Weights of a small GPT-style language model, trained from scratch on English Wikipedia: 8 layers, 152M tokens.
Each number is 500 + 50 x the weight over its row's rms, rounded and kept within 0 to 999. Layers, rows and columns count from 0. Numbers have three digits each. The size before them is the row's rms in percent of the matrix's.

# down: layer 2 MLP down (transposed), 512x160, rms 0.0601, rows 58-139, columns 80-159
# up: layer 2 MLP up, 512x160, rms 0.0705, rows 59-139, columns 80-159
down58 084:521387420472475509486525416694499551420505472540455533448569492567504403487445538455514545520510489560454456377589510507552569517453453447500561417492506493478482448501531496510486579476504596411506528607466584432487536516507520548424513503
up59 104:497468455375493432503450496502477509584516578476469419494524418468542486509475546476520437461548498451531542482441540487538484501606537515610491565486434476578573542527514414499565480398428481504541570480472560527571576492429531460648438564
down59 104:523419577441494479457510512510610553555504500508497546399473477503678566588493425528515445502473413534450527574531593521466525509506516466424435479461529478485471494567474516460549524541434535546428470476461516455532520527455468450550506493
up60 099:550483490465514553523646554553575518572491497501464502534504417427488522513462474508534455407549565573454468488465569495554507533546607492429488490484489507457551576516546545529499554449427511483545458542406460472506458380571544464519478548
down60 094:489435427470457419559395464316430543455511525546535435521580585454429480484535564517542552515510484437486451539498467509466509452506403563581552509552541447452574530528532439566486490482592419421388513550510500559521518497558497496540534534
up61 101:482477531536383563536498501526525532461572395529546409476523500539431585400455569454536477440447537496499496512462479485460511548556443428484449392534522484552603532451535410566503453468471512474523478453539564492509499515548478500493545501
down61 097:535496479521510584444457556387408465513442512445588482521545457481426397514508468491537442378530545524586503500467488523537475519536472447527468473439580465534601501418517480516443462533503567414432466534522576521541504508444465443517552523
up62 099:509473487502520573560462474501495462574562457492420576537514496503485468463594535462410491539500567546458477420543539539477551497444496599506516440533464482425500447404500524531611586445478402452526465478471434549514588468523580464609513499
down62 099:593475529503459457486451516374528479517536584504486517576477516558484481541414538412507481478488506523568533435484478515444539607402470480565499507500645473533438498487493512553485453464481506505524470541476511592439498429494583487470553487
up63 101:527629468456464507490482519510448426531482477429422480505380485536553567532476487463506485439521460577370561445445583521572430519585559497545435492470424495432548532474572471447544603545506525486491491466538421490540519420466501486561427475
down63 087:487466535475451521339501508481545488522475498511541485498461543511483531411453530489528455535546468413475577463572472482497457494483520449543499498446518571517493373487441484514564469604489402476541476513532573639459535509588505493456568497
up64 104:533562517503492528533454517541510427432370444482541572539462523550404607495495464464472465441493484583431564469533468487521485524482582506372514539454518534447525479461597501540521532442508597442520464485484556433568400482501537462462532470
down64 110:617573547508480447589674479441535499491485513503490517529505498505494551578518535500515513504490551511466462567468539527521582540530536456494429435442498475499483494437555541537518478466508314560487632491500502435491463398479487484463388522
up65 106:520409546503486484503560527553518452523525418441534564573486478467430526458613518493439492552497487526440551518568504453652506518493476483511493583452465468503579472491492589434374545409460513404439614454526478483526478547603434412518421595
down65 106:492493580473536513572520534579483491527514515483428459590470500481530466569462468482536506563569573459438509540448472617557479550508503511554409512547469583468456488438497590550445403459491413464538614523512493531591446499541459518455474466
up66 106:584533456466484394516479529481499474508535558432532470546565457425549453500561487493497507455531558526423522532484504517584583498505592562453356455583552445478636513487510490519506516472504499494555554506495438573575404598421514589518468542
down66 100:511475528514498510496537523436553508409464389514475550564484469486481487522460524469482531614544455565517520525495490430361466492592464489504556493371446487532438517489541431505457625521521572604561589460445501565554589484449449512493460553
up67 104:553522511530504376522438548512529482453408494545534510567546553486492481495444473466510475483489547526516490500397509512463495518472491498437500474498501501472537491464541469474515541530443486462577535442505535484454582466479520554488544449
down67 096:475445503579528583439594443540545469559407479471487479514470567441529559481523470532489486505517526512515531482469460459548485486625496482470480594474479461456530569447499550457453569459453556539447499466569464459435544448633502480491524504
up68 096:553519484485551495439556497564504511462529537497406385500482494550539449509538440456579431402491486554509540555451459463534540592477419551538571505594544482465457464444538541501430574493567451485541606500507471519510564465483496494404516549
down68 105:441438545543504522518520493639492531439544494458602510492479510507566483381484450463537540541475533542458492523501471594541537386484485468482526523577513488478470497498529571512509519487451385589599483467482593386475572509454505452552509515
up69 094:442525565504433475487565564476564491463543487554423514494438426428462504436594453408435444517492536471375489553494528500451521526576472590534517527422543525448479522510494557514544494487530570538495477491542500510451560437398475437549541487
down69 090:478411485521554489469520481455414480514437525527533539460483593543526586460431423498550535540421477477525541588477515500540511500505416488503585525442510478460606565476492472489506521444540627441513507578499557541492571617414478424524505430
up70 115:449491466457557504512552459600485459498459442506496500463492432398607496531516457444458468497568460514465442524515499515454421523518518497499430499477512484545564487468591534569542504451470511481567509498467532501474476427537567464562509530
down70 125:442491427429440412484519451571513495449425528454422472570449455498486505553507500487432562504439508495548464493484485428582497473509514468469448541492435516490495549464518483497564478483521455526598503483446513496472458414492440595540517487
up71 096:599508492489523477458440531476562531506474443458527520483493453489489473412466588506473469493473498551538486475485496483548516471567575521509615487551461608370585458466560504441550511517536419402415449453503453559645391555513537436487438438
down71 095:608532457509509625426487424453498488503440465467492636554568456577474531551567517456434508515500554541492434488451578531498517531506544492563497482469496416550402460519624549565485524443467440519564532477493469564484579507501575508453614508
up72 109:535590590478454500549513440506416478600561468509533526586475512552508466451460436436403493441459483560462542546432546539543434459524402511469523446508529463543560498501469460444496446494499540535545573498515510478553494612483540419481470471
down72 112:592498545497507572527466578379474637483552479531496477550443487419524451479465554537520517509516519564467447540538471453570596443458481501523516570462441518490459678442453461541500472561475434415580533456481553579459494557485446568488474480
up73 102:484505550439375504534587507547500514528493514493523545497434485527520572487570558507550478452502451436436587504500611485559475465518517539515521526530511463515492495491491481533514479475442465446450398390487553528519529508519444396604446507
down73 101:579464434520458507523490494456507521522537533522510600510489525555487585551454552530541521516435471517541469431594479476462530504527526590425418514578528415535495426583534565502453604547506555467511462556583363490539552545484488438538466563
up74 103:576451486519448522583401535516559546563514485484432493557497459462609498557518453475571509528566495520435443455552494539536525580579508558452553434471438423496488443462517508573501480487586517499583459505488536542414524441504552445483492450
down74 090:509450503498435466472510544395459478498464491543495583510567650511515517476320598507494537607506531485434449480589458523436607501473455542493514392477513403545437471515528490591515501457530498546503526495546388513526512547448439529454535429
up75 107:445489488536468461510521505511560531562519569459495550584496485459477488469511549512413471414518487515520525470427397602503477549541425558479515493542439416426640437499450505433451520454447496543584420499523476450390439528415451506536550497
down75 103:465499470601587507462582504561492470438517411560484549548427562447486544505498417449494471532541450421431552659501444534487499478452554533582436466493466499553513483533522498545524539445569434426552466541517549572385487474446584464510376476
up76 094:536488446485491531569443527530602552487520513509542546517546506431456485420504587462414436483519519531498447433592570427561451453525535411508505457495649588557501542443514518434549532459544578450461518510492613422521613515455478509465596470
down76 099:565462553455451544452509511545491467521490541606502465510493519506506460588485513537451482553565535402453411475438492510460464501569465501541511574565480580439496424633448443497423446456540555510464409569508452563532440486580504531547413495
up77 103:488440441517497486514475606550519458425488503488526566520509572474395528513421376557492462531565452491506559484598465471497473452452435451499367465572539555513500517483555592555597461483515461431571559500450520524535536527472587527541543591
down77 101:407482520473461471591493399574500562547548480495505570525471498505517531528587583531425353465381524463529544462525497477584524414462406561485530509546466569395448481497461521391469435456473503531549562504571573542528535505599425511490529383
up78 096:519498532506505441475427509533441450493495415523471500527490517529475513472481496520520457468476385459440439567483518553463494450450570501560493558461498508467518507386568481477463458480485522556553460442552542442490505427525514478481636473
down78 113:500484540489506535516504395588474621503546564504484417478533474512587508555511454395447571444499529542564533555541512535523558536561441476537445473566493507410537401522426505540561487480483484435557522495483509498567363547519450446529414529
up79 083:532441556508487538490472462496374471477542568369523465524491499500546460498605494476572461536522426580534471301579525588484469572509563491517469520527469480509491439483509546430414472535445540509495466527455474480478475514521470472509516575
down79 086:493454451481499573449518473523528559481572478563466455480475479483427539501488562586516506570467457548447508434489449594534527517445595427411562480488475593535480498571517461544639531471619619483535535451468468492468474513476475505480492503
up80 107:510387531484507423437549586521419533479576575555417541550482400500411521453565489529572447480534457528473546575624407470593468499484405536526486464620532478469519509477569501529506553508393559511424594538526582470447475521546507511583454478
down80 099:472547521477500444489469554531448494585539530469437491466540540454452511484385519518532515581537505423418624493538424452403420390494537522578517445607486440513550535556575443464515499581519445450469538488513543518538476504472500521495504566
up81 098:495576472469478501616480483520431484492575539491496573507471448531425499495440530508470477424472572439481509397492481497533463538402531485455440474510507515453539446474512478479541435469539560416561464426535410460593483591464530512520491512
down81 101:476557512453561546514480442542451386522514566539438429531450521510613537519568528476468484546608525458472491586447496479574560518491552476468516484431451443440521502490546462559543589441632329462516507515484488523570393473520507575423439583
up82 100:445453527525547443486427541484520561514453491548453452507411525458477588475525464435418514470470498495533549477504432537516366507419492503458465557549525439536591463437496487534532431509519504484504470503487537534425631481584499534463520421
down82 100:552603471451452470468472523394436534550423485513538499367537477469479466503487539474387444558453569493559475421458447468607566537448471473457499535518595583488489487484428482483505474456535517411483570411507507591421525508568427543537500471
up83 097:518581573476475499471560497578456515574520511522438438588455481463588546509553541532585506503525576530445490513449431512458589567556462511524469503543496469495515460430577508598532589524450446512463543412422429496512486478560595535457492504
down83 103:412523479440455476439479485433500521556489562499508492401570518654501446454521479478482491468463458510460509439587482495487499435598440537435510462520554614425488514503462471466504482507491585488475530485504554384570537575396431446541650508
up84 099:495501480534462505531530557591477501563488587514506552432418477426577487529479577508583451494533512472486504428413471423411493522515561484555556514474448557407507489478492532511417511501492576493457498499528550301363418514555453454540537578
down84 091:466503455499555406462422576501499503499437493533520484535550507474517520487478479549513424529581412444524548587532507484528588399429459482558492525550563502467616658532476449515487628437443405424493512535503554452451474494506465442519451488
up85 109:558442433461533532607509438541490492520522407581575526599488433481543524468441427486529463450522511573469619528475444499493520435578523499462397483472455408452505508487510488402572516513512488510482439418398503446535400457551472463489487558
down85 109:353463500532474422567516467569422515492590463505470480569528510511445459472584482451455559476502493446441461508521485486437618485388450470519576470468493464488546514594532474486537431440548457406451527515503501530492494593443543451429460545
up86 102:439469470581492510535640453553410565472503465551536420507426606477572530582447505420523453398446494532513558490481514539554526507478493543498460576544536537538476540439494471553482486475501472444447483529445515470467466408521492444574615506
down86 097:580505564564544503544519513502488550483523556453505459456543455424460411488402541495524489513513514480419436544484559470521506466505454384488580429472450432565488544446500457488517428533584477480484479583582575536433500539498448478381528470
up87 112:571589546443458482562533561527559498513609537491504534526490523477474543457420561426528520511546472473547538393514494428471508474478571473515545525596458603405540591491549506553448565453429453502495432485482519484403457513445566525514574527
down87 118:554506479385554554478442504495455489464458517529534429463423474533598590432569551581439621461491436539483484625314469547525469478457561512548506527480488383457527551486475520511558527441566386524592482570496477517479434414559537481468501493
up88 095:485681520415471363547570453541545601492540443532481507505446453453585536505474503497503468489537408402430454482552546448472498524518509545505489559510515520506498429530531439462459507516420514480498454586452430545524572505471509486493449460
down88 093:439466433506575599468535532393484423446479624496530558447495526462512477490515474450455534574528529504497563510501486525455398565565477515493505474442522471491475539514472586486588492434629635534420514511529508532536422501545513600440400476
up89 101:485490490417461561448548533516447571520579525460589519636476457491568515498537447456374451495584474528560502568456493503493435471504424547498518527524558558545504457494442504483514549524454482572510520547425406549574519525430558485534474477
down89 105:543566520443532492519562531268448529466456558506461366474449523415503495472584493493547505575541585566520457675502452553469490457600509508563530495495442585460524504439555469526525430457524628482442497555423484583542463493451544552452434488
up90 105:537540450442515513551612446536507479518529548463508493533445525424522468512560491393528488451520510469374562523378552481530468543543422418490487517534509466530568453479606572473459530517477481584491517510508493507379462601625540513460527520
down90 100:453475481495533470530454534590512498388555479531479527564455592567549494465503385507626485570530455553469479467526440554450547471462534494649470522540596472513366507505491502528545592499420554547550448440534494428475471485514509536491492485
up91 109:524479485541482480472514560531478436478549494460599445594459500485505482441456578511405412477526490511449556440444475520459529468504487534478479517524487436521575533476481481528524598528552429558520485502519475413506396571395605497519585563
down91 110:557556557477478466488519484446475483414461482533461470467511509493514480462456557500457596572476504631497482539467473458497549458481590528553426556518480509516452593393469421542493571509594494573524496530424540486397536419474468555518530490
up92 095:474401443453435470421498495493532640436584459546509514471561419438518523499441537565497511441481454520462597455560563487543455495522524562422532490489526480473597489476543418441477521439436530496343534487469531475502484473442511489503496507
down92 082:522579430550574498456502461449614497391357471632485441476571491455493547494474549515511513542510439557563460496606512489430444485478544483476476482466526477522458587475522503489443504527551566478471482515403530340522487498576517539472528495
up93 097:538520597421490426541512514526547446443530565509393551476482477488541494408596638383501511502484408485451472513425453492542537483574556501546574424557546562593517480521504503519458553514406497538512492461433445437536478557427508445534480514
down93 089:573420489519501563554555490559580559506361457491480576561468450445515433473472474523529513514468489560485521419479488446498440378508576446509574545441494580451443478521484570466614531482465585544589522553499460461438444507509544499463436437
up94 099:455407561481447421545538596514635600461559477529578529540529478497457518448507606573445482517539534494554491569495491514471436465563493484561533528502502498468547542470537524420540467393458491533481442497464605469443415461433542373566479512
down94 091:432504421550438532478557540540499554428548447513477523494521554392494527570499415592548421594506380435502581493503457512450396457609549481593494478460562528508500511421573499547528489458489516489496558531491547477488488518460570445425542526
up95 093:491543619475547535539539487571451584455589565402535471569391372477514532406436551453589480442565457516542429514434496443522523566489499509457434437521537471532526446537496440513510547506509438487442466579456500478469515492493551553506421538
down95 099:549530471489460488516566559583438502551471423524487575496422504552463490507470473508455489469415494443485484389499527418469508511550403494527485523480587536463533435475577519425538497515407633418521468462575482497516559523525471493493676430
up96 103:482538441523405442507527424594542548525565566421617493520513435439431510517512502387446482540605591513495545625446494441564510602442468445466483445461522518512553418466505390505482540545419558411464472533475434521471568473428530468553481564
down96 112:492452479495476576473482550648556534492490475369434532430559474550499521398586506461502479499611523581476537537469444511582504564505477459480546502501521394564484384436471494496553504476488517462541558582456544450488481554476490563513519447
up97 100:461539448410491464534481554511470513544474515464458457425471456480516566478563567382496477494507419486481524435508565510506409578411467471546488446507550413656479509458406478556554542497472495497475498434510525529500567497503481521505551523
down97 088:509488418610551501585519504504448523461488453453522489417571527546483543585455533545574416472533454481472451412564504589456597462472410479454516493512465460518440530529563525501516482504541565519562454550517467500540561493394442512441524604
up98 097:430492516457446530480547529551510420448503477519508516538539458499560488516436505408496421499587562591444495456474436522506468585502510447535523469489515467502553558477523468525512613456485586456543478544470638545514479521456561461531494495
down98 098:474460568480416534532473539556571533517471465463485510536498508528522440527557504541535458480446514440429496408589483433464481413479566529533497552460494472433405520540528480459529483505483463477551492530544420506604448582517574592459503503
up99 103:555440492621554445492418477547523603529432477519517540559476469550509466552523503583519490481571542546520509481513479511497535528466469428502433540520481468459518536409464536556481550530452468510562501568415518500536543520574617451454510443
down99 107:531484519449445517489598477540521410500493471410512588424462425559575522489532479512464491434391402529560512427512587478470502460466497627427522495492531444528464525450557502417518490511479583557568507516436494416563609455475359598573546510
up100 100:455504505419473475427493627509428611553507558528498499498501543603542533446464467564506441473577509435438519492458498592461544492508513397626451525535538411469540428486508523511514563464590535546457478530524509520532544481541575449443445542
down100 100:394465465425471509526471492482357423444520505452507597475536470595490495546558590510510564464517638398478487492468530390542576527453389566424518492508536492538486524540500508419478520426448471448529540539599537545590459490637448514545499521
up101 097:535506557481442501520554447510540546552488488511572507519500590509521498525540438509395466523433565556415634556443523549514513522513512484512457440640453472491527507455424556496578491504553461493500411463527402530417552530459540526516528378
down101 088:464558622573557463513500485523534474496571476472483548572412499478449449438442479511483520529505540467495451525427375525456529462421505541539551439558551481524484553528601410616508529483527430386570566413511483463486584439489570475549525493
up102 097:486586560567473523547494584490536492500547606386568527523395454433353525498496471489514498444443571453528518498456490488512408510491581382478530542506480501526497407483524539433420493438412488484488574489462441466558631532525513536460536483
down102 090:512464562504453516536473521419578570420482392550431431526537522521480468499449501444436549506625527533460503464475465476502567534494482524512391487490505596452496466517505493552467573507529420530600524512394594505468594505499554538480586489
up103 103:515545546531449497583528505484490537492453472545423497478427491546417501472518453519416379466609468540502518501576624560599486486472507542532373490493414535544565453494480544486514506480551496527524464477489432488434453467503523546488571469
down103 097:532499564587424464537476432532414449559509518556510440503457492541490538502467524604562487546548511451512450524427504519532486512447446563459496587501563632509502594536488447418416526502563529449418543518521524596471480448407587482513414447
up104 094:557492496459529414505472492523496445524554539460513626495467553440574479426428472585486541450436477454388518483426530419486568505501500458518496573496495583552623430508522616500512484461518504526477478437525529462456526519573548466431505416
down104 094:499441439442522510478503412372471480456556385495542536343502423556500431448544501523523517496468446515533497465595468465461524510540466506417433456481538559516510503502528563518451573517473522539507544457500589489467506482473511457549530485
up105 101:427441527530510478480578510492446448567574513535562517501422467535545608500537503476488433411616470506407516497569558418510488479449386438456510494501483439470470407512471454447593562455579548522524504471442499503521471547564543488512489470
down105 099:493557441521546525521515478457484498540531449377424462496498449485464463446527557423525468580467552517442497456536542608450488494510554536458458510464426522474417583456500539532472562590428590555562426568509406496494538458455511490458499497
up106 106:429540520559509534460472408527541572510519577603479366518503472537572499446448498573524565430514484502546486464482521512450544458457477517518443382501561465524553477468533441454529627461502541453505442452489509508522388530467571500488492424
down106 100:452482506479526630442587449656530541524544531496474518490481420518535571441548419505509496493490494495479566514546544480519478449560581538505491497499458439555456416421555519446413533508539447477548477500543478517505434519486487619451537555
up107 102:509462504560490425464481602481409570489425479526452491576453514561475526484427486495510470452584534478478553457402522554453431542513529358471486577491539505545500454456471494532596572536478543476511464500442508415481583485512503518590490442
down107 101:509435515449421564545450546365506461466395500562458469467471470539438446532473454491592532440469547545560494453466493535460533543485487401497500511428498544516455532484547564440562455529489690522496515525529531510493568532550464496546438413
up108 097:413542480419425517408533512501525520557507490489464516572414456471496495453515564420472449540465501440518527412538486473475558546517439466457515523496561466620584499452533555594531484416592485601547468475441477457506455544356484521405499512
down108 097:447503496596443541436482437424526534477410530486517456499475580535508583485552474530618434499542548547484520461538553550417483441555494513493443424562496534532442434473565487507536509468543362498503454479434550431502443471536539482446487573
up109 089:444558491495544530502495492535528536552575409501492502520505505509446513514455466422425480447494414541528468554526580467501458509538517580414501530506439501568476495482479420511511453530520640426628465489509440463526503484480496523575619543
down109 089:413523453505422524479502441420549570527505512537511472414412533483571526523428514545484422465554510505376523497516509583613498488651403434533514460468460545509426562485529507448546533463498614534493520385468589526488506491496464487457496488
up110 089:566513500373501522418480488534456424468536511505592524641465446512530487511433477551500498465475522582418524496512432451446476523479563502523461530471468468559550375369490528481525420468522510411492452512507472451532507472522681487518547441
down110 095:394553537450552519529538465560605480500479467501530435470500533525457495463579551589417470516410512469444449454553459406565500482526523439423474533531458506514475510449467449494530501540444445487491443447497471520533549506519412508501527437
up111 096:501477578506568470547535475508507442522533489462583486535462505405423495461474482541591451490504477565463560487407621559462423517515577475433393471452501513432467478421568464450476502525541434500440451492486501429425483412559482518634439421
down111 096:484530517510546467587482428507490402596451538537492603471418521504534485607489436541498423458470497496536430517442542487521524505506489558474482481541423473562455539417611543486434478450487521487475523425483509483538483556534478407524529415
up112 099:463496560450498526523519492522483491516550659468567542583448539464571596517570436404554463445461490535443524461499521501447448473520435477546489534527566360417551501493453505615541452564605490514505514541528496484437503524532536508498479484
down112 103:460440501526485505572502484599593520473485431537482525446467567502498495510480511456523459465507478504556526488432512507383478527493528510597467498509548488531450564381511491526464568497468416631491510468411525463443490492335578435389547507
up113 098:573400473513512505487479554509546532537541410546568493570475454463447501384549555481470455445475426529466512570456489564658472534585517448434352481564501484411499522449486492410488488564509477504511500473530574462476599583420496494571479500
down113 095:384540481582504484537404492555549516570502469441435547529507478498529507626508525547406459525454493471508419654531499534492520512511496452456553491391470439483498518442554514494502535508534443560532538530448493523496489522412463453542476545
up114 098:456492568629519494590464544551569528486496493482437408496509522440415495484541493506381429416592526473534406526426473495541379450486373500533474591533508488442557634499482516477549424508520522451464482504553496387546485436493568417525493545
down114 103:505515546450578448472524478504485500566472529484492516551451419534491547474522515514517471450542484595518439518654485452517541507363454496401474519398546496534489556457527554413483516552473584471531405562438442493509520435559416467531489461
up115 097:466504453541525419561434494544417553495526548507558453562494511531497524496601606529435549404433549493496441530550551544501557467483443473528558427435499449567493518518534512520485446505548495456452453487537460371396477502364515401568568446
down115 094:648599437526522483489520509402386482498405516509531439451472471536482478540478473570473529469511534456453529522475515438484445492543425488484417479525522502505540445464517513510425488544518534481460490580506436511452519533426560456371454469
up116 102:535482427445556495472482512557543413462515609458486473502443495449434516509487460572424470488515552566440518508539423523474551531489590528460519544394474469516544511469519469532582542537515580537483548624526546439486522581527478428413524423
down116 107:565442453442595444580543518638475485508488512425532439451461537464541568486520459540467507473490417509526449464468519507377512539492562525461513576450500506440500451488527557442568514501425612561489529526590495586525423518457424461417435467
up117 100:507507488550496518418492480557571489484513541563563523560407549543507595512423534547602438545580518561415579510497483507514501495441475479596477384498424447488572428477515557565522516495537533440452485497508534509491524455502629513394523461
down117 098:519497601514448472503527476503483496478447525406472533424490448601604518564479598404468500499553533478526530562440471443529487498561396634461517448444439430482475444506460526413486451504487554590514517476426515569560390535503484468459599533
up118 089:450606478501488483487585488536494560540518535413496489566491467464565438451447557578486508448510443546516479446516567544493500566503400582466554536484524460468452486470586578532405492471455554540462591438401400504516429503392501502549456463
down118 085:499478413436570445467477556439510472486481575565512426404596505445488528518435531502549483492468580463466594633524463559575556511582485423460519596511465536502529536517562492534496507523542549509534544442522559545518473481496390544438515485
up119 101:562497376477509535370480450512547467465495472438469538506585507540446554427487454493418421512541573582510503525489524515534481447544528502521487555366465528486518484467549554477545481496488544483448533487511505470504550528491485434467505540
down119 105:505600457420532471503532491603525501487509546582533521408531499497524571513463522510474502587507463465604462470462469444535414433467420531515493544537584469566481504513507485420535483589576519509501432531620540465583416599554477387501450444
up120 093:574519485614468540514559588534513417622534458538543446421464570482382580428451484511549396423545474438586532480468480501510451415605459486433527446590484440454478532512554511464505513482626509529498422502526520421499514449494449532538518442
down120 095:489522473493440465414466520396441469572480519509531525602491430622518436531455469492613515459416464473533467440538506484490499496501487556511459532499531514484463489424521538500538492549456627480466472551501480643482556474462551617486522428
up121 103:496507537513511513552521492547527443442486484530492476540480453463558457621554521448480429428473608504454521601514511524519453576526508518507532529433435484490498530407575383449480482571557476502440581454483485413471571527524528522503437487
down121 098:543533543519659496541537531470408484523392512462470387469503469522585552501526482579476450446506478521447438529443564492485496390519599497498430456483550489495537507378488469481501475477589537494515497481480496400514494481596488503499613574
up122 097:501531572479488409524533532491555481477544513551492447504517453487443473434535420469553443509474441435572476473518441492511552636548459511453626447520414489570524503509461586574507581467469547533467485465436505515519558529396478502414492522
down122 095:590521544533512585536459553500535529462450538390508508486476492467505517510553402474548467451582504543424520563465519563469499419457509481464482539455450457431437496517481409424572463521437519499513443532575525645487466484513594482466527546
up123 089:390472506568367491523497532560522494562515533589505606459502486524439450512433442568578435512556517405524478451528538494492420524509461522561603483493505526539492499517512519516472515531483439426529495556422475356397478444460498443489559531
down123 098:542591514529460413414478492422522523554495489467627529514498521573572466496497515440510537595512488473436382474515518552418480424430428528568518401466487433472517498574437526427509546534508482549416506492494496570526505514411511448549529487
up124 099:489443516480380532537572456564563488531549556525536493540571566523509410455446576469564476483552523520524513405540523438477520552483461502544532524532593478468531497528434543446447488452610497484523494452438378434503461548446539534441451619
down124 100:499569498451609436491478568565429517536460417555474543394525560479492561550435446551474506468521479470465455564510532481453548502561517470458448539496427558547438485505429519497554503439573494534460497516537474595490550462530448514496428474
up125 092:529554517460412520611557506535480448539550581533536584494517463448463486507503480507530522536387535523549475525513460572497417485499449493419474460507426498431542550430475485520536419495552510427411542461544506446528452546523470494474554462
down125 096:445427514479498562502528438514569489477506531524501473473440477459492524548581455455423422517549607502455544519425549424580583508481507488558482559576544545513482529531537530528560536464545350503459551446451546454556503442508381501598429524
up126 099:394466513474529478501491518484463513482560485448481522521487495407576499493441533343557524504513469438478439605425496479535565528434496508618547524512562389541527518463598511507526525552504464459567527516411446422462437591468575487444479543
down126 091:419432499507522498566549482473503511499392470549493488440378532509487453544515514499540478493430517515479454397544521514431412524470420478427658585530528530533460500509421513510534459551510568549547507503550451453424550496559490508497585468
up127 098:508451448533484479542581433549596486602533456579465542494378469324492491578490493512538469451482548496526534530553499532564511553517494489562519581479416509496499469477575485432558468445562540410498613366481536452498455444520557457523492539
down127 101:610435543519488492525524500451481574468407623433474447477506554544526519631537531527487606507534493496495487529488509509515532533478421525470488519435515545466487394580497466422518461427419404536495563533574529532481412471609493502525476508
up128 100:646578477499536495503514481572481434470534473589503452457510427550576505490516458407461383408496474416599521597482534576469450515565512556448593464503501500511525477436495567506557517514538463552560478423520470475493519460493475462477515409
down128 109:480584507548533424510453481470472540467556518530626503516477454483614492465464543573517505502581421541490484595539523568567550454495458447445460449524532497480517520501539505375472510482411373589467498522484480511570512429444544494430461510
up129 093:485557491556479538464578554535467394453483519584468494534523481505487490467549572444493467391553538544585444517488501393495417510493508483454509532505450461522438525428537518537544559530558520447557584363440452407486583530483478486500489531
down129 090:400441533473509487415606419450565517484505448405453562524561455503524546640535524486549571512424447514499408417579577480616555477443442535602555550525512513523492491491520533464476472465439513538459432515479509461507490496490526499514585466
up130 102:495551445496490459524502498518503497446480528473515482524545419472523494650449476492533478490543433504604607489498488507546575523466522546544466472600625494416491571467575506399524585499432481490564469441478460452478494464467483455557489426
down130 098:492371520497553529466478542557491473528461496532488538463541425456466514483553338540517473446524469432460518565607510482471553498445617504461431449533451484471559482377560545479633530562618559433575556466450493553497516499526623525439455514
up131 090:588510523450571408520556501523556463580517526440549483427519504432423506556442419529635496521549463357422503392493585523589469533552528463530499526436527555548572595511560455450546486432461465531523415455389481466488429547468510492536594489
down131 084:514476515468530590512518467531448502455437546595510549484450554506511575591516475519486453475526570538525468366491523587457473436480567576514600439512472530561473523442495571571533432506457552489473482526427493504525585368535469474402482517
up132 097:537463536524502548506404490502530443434487445440551491532509486444441453488552572490544434517577505468489607505437470470557456504451479412457472418511396438477493524462479481530589474500472419428492545493562445448569473506429505515396502472
down132 092:438421441515570490596523580372397487506420460494488528497543537508584550538397560481511499530477510499564586584571473481420397473472458563585545473546507531559585490531426515515517435491550585480485429453498476451521455505469518570535446612
up133 103:475541459473502545540481434559458454449492531417552482482535510460509461561479605438568480503581416484459487471621458482515510541477511561567494478480516414527509437446541449521552549571530598551471486407462502329536456525476543413453608577
down133 106:579436575438501439604522448388492508618487548511470405474550555493591490402438552502497540498492500484536520489506458536475502448567563383501521548496552500449511495525466473518500553478486537534533536518476527613493377470490442479440442452
up134 103:448438476476484460458499567523448558517562540494473505480485579512500498469489538629504522463497470520536475466504525499466502415405486396534452466514530370535558595410532433579485516502435507487471473508555548501508549487488475416489545610
down134 102:511507523411552498459513461400454491569527493437536464445488493546435467519530530424529476488503486543577525430482480545428501536428535463498550510570523560568545569544449455486500401447525528413503459550593451580572528414483480439534454517
up135 109:492570518467393559535576542536492483604548498543529435498467463443470560508519544555476492397534594529524588530417578519544532588603481477611436527526444545543526559427437445403506434453528547526462476498479475497479483429515594521470537411
down135 104:521433532487462499470628423432530519543406511452533504478489494511436561465446583544490500456453478401544472448435472423579473500439475520462475414449461572569532502490461522609524423524523379463466482471505421518503575414417439500510490546
up136 102:581450522475508528485492486519453390471566542568579538466529548521530576469496527565451458487536433518487525575450480523396494384495531464531486441543500519595483556558475525583504509425564513501490502497582598423449424413515504516487501504
down136 098:495591530505471378562511481311496552479494465431519453448552473507469476459496541537516592487534570474500422593446501506465517487582476469486505504466390497529518438594523489551523540490480488407519541596482447611558620577455492524587510508
up137 101:591463554535403562387494570539426541506551461510490578461460463517454477540555527544468510479521485513576523504561524574476529527500480570478400569441404519425553449475616507484510531458529475462464536522534469477526537490534527421434494549
down137 100:424496449471534489440481460597434464511551504469433464560560595534501555431414509415459584518581471394550525532456441462475471431488528523557551493551553587536448497472538538473412538450575556536522542596541464576514432560381504512526553428
up138 102:511507421550470520441459544532525523478489529483441503521458574479515506500584453495536433501485482561504538468535560419537423500460532468503480609533493516516522475463462534545438495493336504541460503538475480524569480483466500473601459542
down138 099:491465479481437572421491538475520407426510429561503633509466521504605529549478465542514500446420398438480494548519493453474536496493491559431571516504434489578447471481539575464493498459527426576582503463504447536542483367558379511611458553
up139 104:553548576530504458509547492506553507497554462624506556548549457509496503435538576418541453461441541521546462553408549563456475563533527434530458529459510543538527491482474422491507501446455413502495551481465538431497529486522466456439554477
down139 099:486530527545515428481562478383420486460415499438476468536499564461619525557443567452432562477550560450477437479455556460549529521432492517513447408424572499509555563524396491551385485521568625505514503573440515455481454530518526442547517488